Weights of a small GPT-style language model, trained from scratch on English Wikipedia.
Architecture: RMSNorm before and after each block, rotary positions, tied embeddings, normalized queries and keys, capped logits.
Each number is 500 + 50 x the weight over the matrix's rms, rounded and kept within 0 to 999. Layers, rows and columns count from 0. Numbers have three digits each.

# v: layer 3 attention value, 64x64, rms 0.169, rows 18-32, columns 0-63
# o: layer 3 attention output (transposed), 64x64, rms 0.154, rows 18-31, columns 0-63
# q: layer 3 attention query, 64x64, rms 0.168, rows 32-63, columns 0-63
# k: layer 3 attention key, 64x64, rms 0.161, rows 32-63, columns 0-63
v18:466430462495509520482585474493489491438450457550536523515555575494479575588544470563469500480567491588505507408496566496556540568520406525511539479506494478511472459454473453501529495546498412
o18:501549395511501440462430534461475487483452453453403489594412457520578491458524510512504590482497526525536516491483491512514515439582575467445519465589439481372536468571517448454530499485526546
v19:467445477493447535447514499542457514497617432416485441550454459507503509452476546611505525563454518538449502448642474542506448528574503427457509499532497507509545528450474538420635495446498538
o19:530530471576532581554465529534503533424520465536483497533568453495503493492492478460428455503628577486556490525415532557527487449466456513521498429583475542581444495513459530588502486492459541
v20:561439534441440566499485551526475431454487539451536502544496475488534498420516523510463576519499544484472426501482560503551506471477556504458448528468501504499567494522519474473503458544471546
o20:441491509440575509493544535554486512468524509467508459518494504491426489529539490622553529492499552498480555506408442534506478447536511504546485508477434487535412494496541534486467461451485518
v21:489490485528425517563476513617499558476476528473487552501434546536501474442446537502415513492551538512623523467519545515462430494514555528544543422561544487581435530541502535504520517500519538
o21:455433415463546576470533521529463506488565474463471554536501512523485521512491538478510455476520570507404484572480530536489595495473430441415509507459486483528501499449524369497487568524545471
v22:486465505532517481509505493523509491526405544546428424594382531462503506579524518519564460438457560460484395519525561511452529558489509482487545564426458467599550452469579621424456553487440498
o22:553588521547539467431490538522420580496474451499495487484581555455472504416387396495612526443458470490512511497460446421646499504435515433507562554504485473434467485581537432491500474559541431
v23:521590517478419553504438514435506529555523553503494547546515483441558521603495443568447517520490460532527434462534420481493492528423493464471471431514513571575444578490492531476470482518471484
o23:587500474493488489581506519487427586514508523533436536514478381475454584513476555506542467515542563548517490512531490550507421532477507461550450543532427544554542471419553577447506555505466473
v24:456566467523491458496601611523466499601475488471545480566522528558511492379500470431524515433517529543472488564428541494574512431549541481488514509537609477621538517506544529468538438477480427
o24:376405524537564525464522494543537529360522469489421569443546590503492486544403496565488555463491491571465591442493567542499430537548566492512486474449423484477552462486450476552551469550556512
v25:496495612439440480491514498429415442522445531531528510529435562560491460536525445575551536503560563439422541440492457467497477534504405478575453521470451502512533544600521458491485531523588524
o25:477507451474531483492496555482527495571565484533448503529531577470521479513541459519508444526527547496588492463607443512570481472508520544528577383475415430467516541489440543411503520509438491
v26:506474509394401451531511539458539585433477517506604465484487470502460527548475492529507485527492497462454463505539476525487509508519509521487525588574544443507535484404556548513547476394454556
o26:532513464547514552534513595502449494507523501645451449498532499601467373478496485496574534507449564388491552442463532472547461464525458496577545462491508577485522457512461547519421482559498443
v27:518545588512493505474556577504483559515533541504524385551561382489552535511380504506544447495523594503576491513420513510555548522481506489484562464411477488528451499546538609495600550551517536
o27:547504501515456480463465444537526442558485494517542461471498434473406488539396516495454516542514488481519580552527450470511368462482526477455437502452429502471474537500476483515462495446487465
v28:565497522401499562464460500461402489428538547544579438442549536521570496583457493473523549509541402502486572481532559422470450529503487446434512501565405529454496453524466456493481494576412495
o28:516510500486511476523466559461562459458531493508513525528424424519501555510476521486484559510473533460504521517534462548465463395507507504521478529453542508447395505494531561445517543531494524
v29:556510494486564537499549561498472442554533607462461510537517488443437451476474564500495426549520512546462400600554542510519507443539418505503433541445556442493455461556516444459513483453532464
o29:397558547562504571481476454456499492485478578469530499514552544540398544544463530527530476605552477413502586498465466555527466534419487535480567592534460479514524477504578542519474470463528622
v30:485567543498562493442448454538529560551466482519433581526518473525420502434476533503533482515544488540515492544506530460436579525465498479491548500527525479500507405508501531537546564459480457
o30:504541519556491560525518499442501515458449546648586497487409540521447469557490481418448497444516505542467474498513561477479536524505489536526482531503550528448539498511488383469470484493462544
v31:404465434499503443453438519526479529514479488427630467441551516516481596508482473416536439532540509547486479459514433439479417465520424511504526489504470496555503525554520527602468501507482447
o31:572421511510554466574468522376508494460425510499426508455489532525536468583446549544558531495485466439429547442499487509574546526461522459508523447582541573451506510471485508511453499408533465
q32:464493544470552411497500498560475495448406512439468578440470365586549437550530468469536564487441460474435509438376493605524591527447429394482477468572504503581434490547485450544468519448482460
k32:550457522495490446480558505517544447483470534452486528455533518526560447517498513496546574440441511436485523478449481600504541478453452420437434561530481451546434461505558553456511562498544436
q33:564553450520436540520432517534446465509492523570526419577524541423453569525519544489494466547588559521504493512551540434486450485521543563515485552470523465468600562436474529484532451523497618
k33:462519469537588498517459434469502575559537448523460506500515527495490536461426499497522493543525560491492527464533521440507512458540498535501611440533454529421498502532575478555454425428475472
q34:531502581387546600633541497453483439499505387526461564449459583455449595588460572450472567530518464592526517432482529520470479484535513468588437485508546512532555619464487497572539512497538459
k34:510449533584497479442489604521501474462442560518482507466507430525471466518477448516518467489474448531458587534461515439515482533442518524516530505486485511598534444491379556467525566522475542
q35:543476503455433578533511560394538480471446486494547438614572611560432557494472463499462445564592538480501442475467502378521443467612538563496514560530513476446570535499561468484513487546511559
k35:478568421598493527517432515419448576490471503564564498554543511456489536404485552413501454527517521539566407503637601463494532592526546504561498451473449532445567480496479449525486412575488478
q36:456477494509464470451488500502520479421544485475515485496558464537491444538476464520497508433477496429477501497482550577509534433476502448457512498522497499561478450489564517421505546460558529
k36:480410592497537433498540498493538429529500512471549507387542489604541437499544479439575529494447474472500532522433460546444528497467454421441467565559481443683491516552522440490569544428465507
q37:542557498528510448525479449456502503469484517499575493527448527421465545501501555517478474582578466537518433520594503451473533519529526584526479492522580495479497486460499542477513446458422497
k37:481502427491520540511482447451504550490515516546532489553548557513512564450536552518435464529556546501557475443556560445480433474538517538601517499460455547367533546458529480508545413510419543
q38:585494483507501479494502480477530497478472508519490455471487544465455521529497576507432514509588465526504503514542433486446512522541533614491466471427549493491561558539439485533556486542357535
k38:410561445559548501519479461415482521536522488547608538582388541485452564437461527566481437562593549503478464447538532386519505474519567569569557465537437497398522526462478527494401464577514505
q39:523440448480511575490512469495472486491571504545540468499572535500534489416502482504545459475515463539471495491553514427459523551558548538633516476462464461473552495454496555469527450529517566
k39:421560490493446577526462444476510484518506498531479529589444540452417529500495533534397472557515524508515453437601499422499505523544597597557522482453493551433608579455500459443575526573470477
q40:496438479471502548383485495532520499503457452424493508396551551502506515464518468514527565432449548387558483553446493582507534479479514426493439542480473460567438501522466518449512570488514493
k40:506482545463494452497598569581548472450511554388507561418498424524576424551530490510472491435480421534455575470342469631456544500464470391388499592537562495623418454502552456502514589490597536
q41:517532502476532485439438556459511496479487498484479459453476574480464501471429415586515607468488513607545395514515505428543497598407539531487585515454422494332515558568496429551501508441474398
k41:501491459511537521574495556525549487496412470622505530606415493495526534528470559527475453586498459556491468483557527571446491431532515578483399491441481508498503521483410491489493511567494532
q42:533504482537361425416435480496605454513475545482441523513627520542403619491514508508611498616534552512503576586480512481500513687532551424503415537465494501418447420505614451395515485588557652
k42:489497490487537526484567544481480453507426460488446483561424493487466449488469591539513491432498490517480460508514469496457536466462435521483539521545543485512448514513454587446519444441503449
q43:392512510503515555433503543504439551494476516506474577523495572521479423418517519577487481531501479471502528550557526517528501453514562511450439448529487546465463577572614500621542403495551461
k43:519522623492516414628454564465457525457445466482502445536461511471459547530529511546460448564503462532490472440507435472414521557526460473553509532528517495485472511526435434501471507477547474
q44:529440508510510446526349517376532505546489526477494483540603518556512590528469508553530484541431471483484453507624487580527567539535577500446471421561524515496546650482541476463580559406500507
k44:488600514435503576502527513503433506424471484435552530555517526520515494531534505498499525541533515522551474446548470435466487445480506498516566474464498504490494485590433441516422446568469533
q45:535528500529582507476515454444451511384437361483533452429549506451544505430534501498623594527448466453460424393527432525481478385471489539508603543443523557503451464490527519503505526579472404
k45:535420499481502575534507555473480456522522532523473513529494501499572517640493500496460358513530466523461505492462482520482544485513487434494403477485462430449553468504416479487481566443514477
q46:506465535468564481482402379553433541467458483530523468476525510487543410551548582498496473535456521482583547428570521498607486451473514509518531542480566566478474523511483431459490559526423482
k46:523501521552448473328537560465519556547507417513453539437547523505476551489486430534579543481447558513429423566498552540511456543452514432491498509520472514533436506529498480432504527493522519
q47:449521549471496473516461467532538589456579422494463441528532482575446498484519497524535573554445423434394442440472460492449510519445557492523465583470430524479499542574443543435526489477477470
k47:552519431557494514599545465492466475476435488527456610472467461461518499534480539451484449506498582569492511516482491475546500595570484518521448457487507413451517503474494504537422451534456452
q48:472447520474472497487536479504471548496525535440493579492526520530463489481490506487519427513489441481522542538502489507464564455496461494477524462525460477518431407504492424497537489518509482
k48:441469535561431421454488486575508546508494549488507398461526469446560366487565490560522549408428540377472465526439534587517558452411377435444492574610475497539470474589527484448538529533525475
q49:459454509469478448432477402552478525511452545498468516514485442465448474511514479539507524528522519404544524464532455466488454512448460528587468468523509561489451444527411481405522483512501526
k49:427566487419567532527456485458433522486547502584553484555456568499471622522588523539436406522598501592488440516591541484484506468555598577531540468404490527409599591411463424554512446584448475
q50:530548483567536582528471499412534496463507466553522408491535583484495504460505503536448502528522540520511503535507468459472412548568594576548483486439513499419514514455573520547466458520502559
k50:539534459463508485541470457467464503532527376565571541574508555379441607512524533547480549542587538554515478504527560406594467488524531576551492494463499545399576533478414489454537462537453551
q51:492457469546516514529581462499456510509504539531486501507485532566468518490513601551532388522570522506415539439524476418445564459505524557450598454473522527435544496508454526521420496484465501
k51:438579513516488529500450492425527582560457483543481424582434506480496484462446505590493479534486496487497480506533564419534528497501547573513499498525497470404565587484524431505554472486465515
q52:545524497502521478479507537469482479438451504526494427487536503553447436545519448496574518432483503405498566477373489544572505521491481474445450494554472471497433486475592550479451469455490546
k52:503397442520488462389535524554637505525502521449455462454538484489562465511523439510535521488488504434503467451455507477477541478519488478486565498560478510622492440497483630570509559461481500
q53:513476482519504483402530511479575516500530428490568485464454569472513501491543487555527428538477505562600553529495504542463446553463495479513469505541476485602452557433453461451555559567589569
k53:427510523431504485553499428520562463410464574431477529504563478544539498526592454539510538439432498456446499454406526550477482486514540483496464447438541458541441430493503472447523513474497483
q54:574543477537507496517534487549497498474500496547470509619552566485526555524559464564492493524472502540526482486461501489440519514488504552553500528477502412498513488463352469631494503554543600
k54:399524508434442448585464486480541443500427557461520570503471353556476468502446471530544501510567478524481535471551521491459430544536489529480477451506505512520574497590541510500533500419487453
q55:459530556534477517491466522355469505555513553481486516476446463587513540535503531553437540504554464567486496466580506533569497484567512525541557405488535530538521479485517480493489463490446539
k55:574500448542546544561512510541574519451498509526456468459528484492504420523473522474483435442464541492487461473489518494542473533457492492461489527539564509478496534540449505575535506511567490
q56:493446528480562488458546501554541493528576515476453513455466441553459439513463446476497572470437559457473539496471434561483527543487515497558453548505517523481444450547602546462490466529619455
k56:519475502538475479519461559558573508423542456516443470501525478485539480390455447438580601464515469517487527578507529525482509552419450479512506563474478498512503492511494539464554553565498519
q57:491499444532505612522454461433464532525571506502463463481532538457510520406397627508504486430558491472539488556497434471501464422500476547499584429545532512521557399494445541485521541512601522
k57:527495485495409509531509557529448570405493482501488534514491515516516502497506504480525487513458491508495412423531479536519594545489446446537473544617456574467530533565515484446538432437525488
q58:493547490565557579475520578448455422503413493464519527544439505482408509477466601503497410510540454397492520430407536452403455539523427405438472504533432520523488442628530508564522517466588503
k58:515535488421530494533551496486546527489506478547503533514541503589501516506500559495503552519498491522567511598539537519472537483543492509567479577581549484491522417450537462517472438475450483
q59:496442462440449526532513579477469549493500553523525437435410560548529513509524413569570506555472473484524537503485360617549416538483481553461481394519597563489501454606460389544552549467497598
k59:568428538543525409436486522509478490549495468513445487481566528467496423453492437479457482493536473397475499473448457455511550403519578431438524576504476551530493422523568593430569500517448493
q60:552506466452499536499542500539519470479514557523528445504468464427521497551425482446530527495487413482490532537524409528400516551531568458454456480476533547413493563444555433363545512503428514
k60:512442505522577464532495486479445555547543599387511510442572518494482491487567604443512521447515528501454524584457504489585403536500433449482522549511510474546582483524510515550424467477482542
q61:500448454536449420459402521472530373496499559428636544510639586405510507597432553566514507632495505385530517569368383614465458459494488540609438464508550498555555516435450510501512498583538619
k61:576553477511518531488496484535530491457508529540469560568436494441474607519501517534481494557495494563439502454547517469479518521528558508556487508530542481471462543524478424500455538483485466
q62:421482612476541584446551543589513501516584417461415459491419499404474473507443518576509485440508539545402545433481583461441517412496564498493528460447513448548464528492417514508514489500488543
k62:508515519466379515500420465404428483512507602541530480544461575528472554497573542476466451559566452564530531486588456477535495493503414535544569394502582581436520500447506563433466442486462468
q63:439431474389395450562575567617470498458532510456470446477532484599473630536490571497535535497502528518553474513565563520428554505528420520510443520466538497496452466431535533657423474461486509
k63:480434573511506498389491504526456554567506381511548549489475508412497424411466477499565515490512538501532560493487452555517479489419440416449498588559460424589494460510496454353525546463523510
v32:561532494462417388461557419495517495514488395519525477539562514374457491509483453569414449504511559410621546544525475581440501522514420458493534599602469478467439532334491537509552450580534618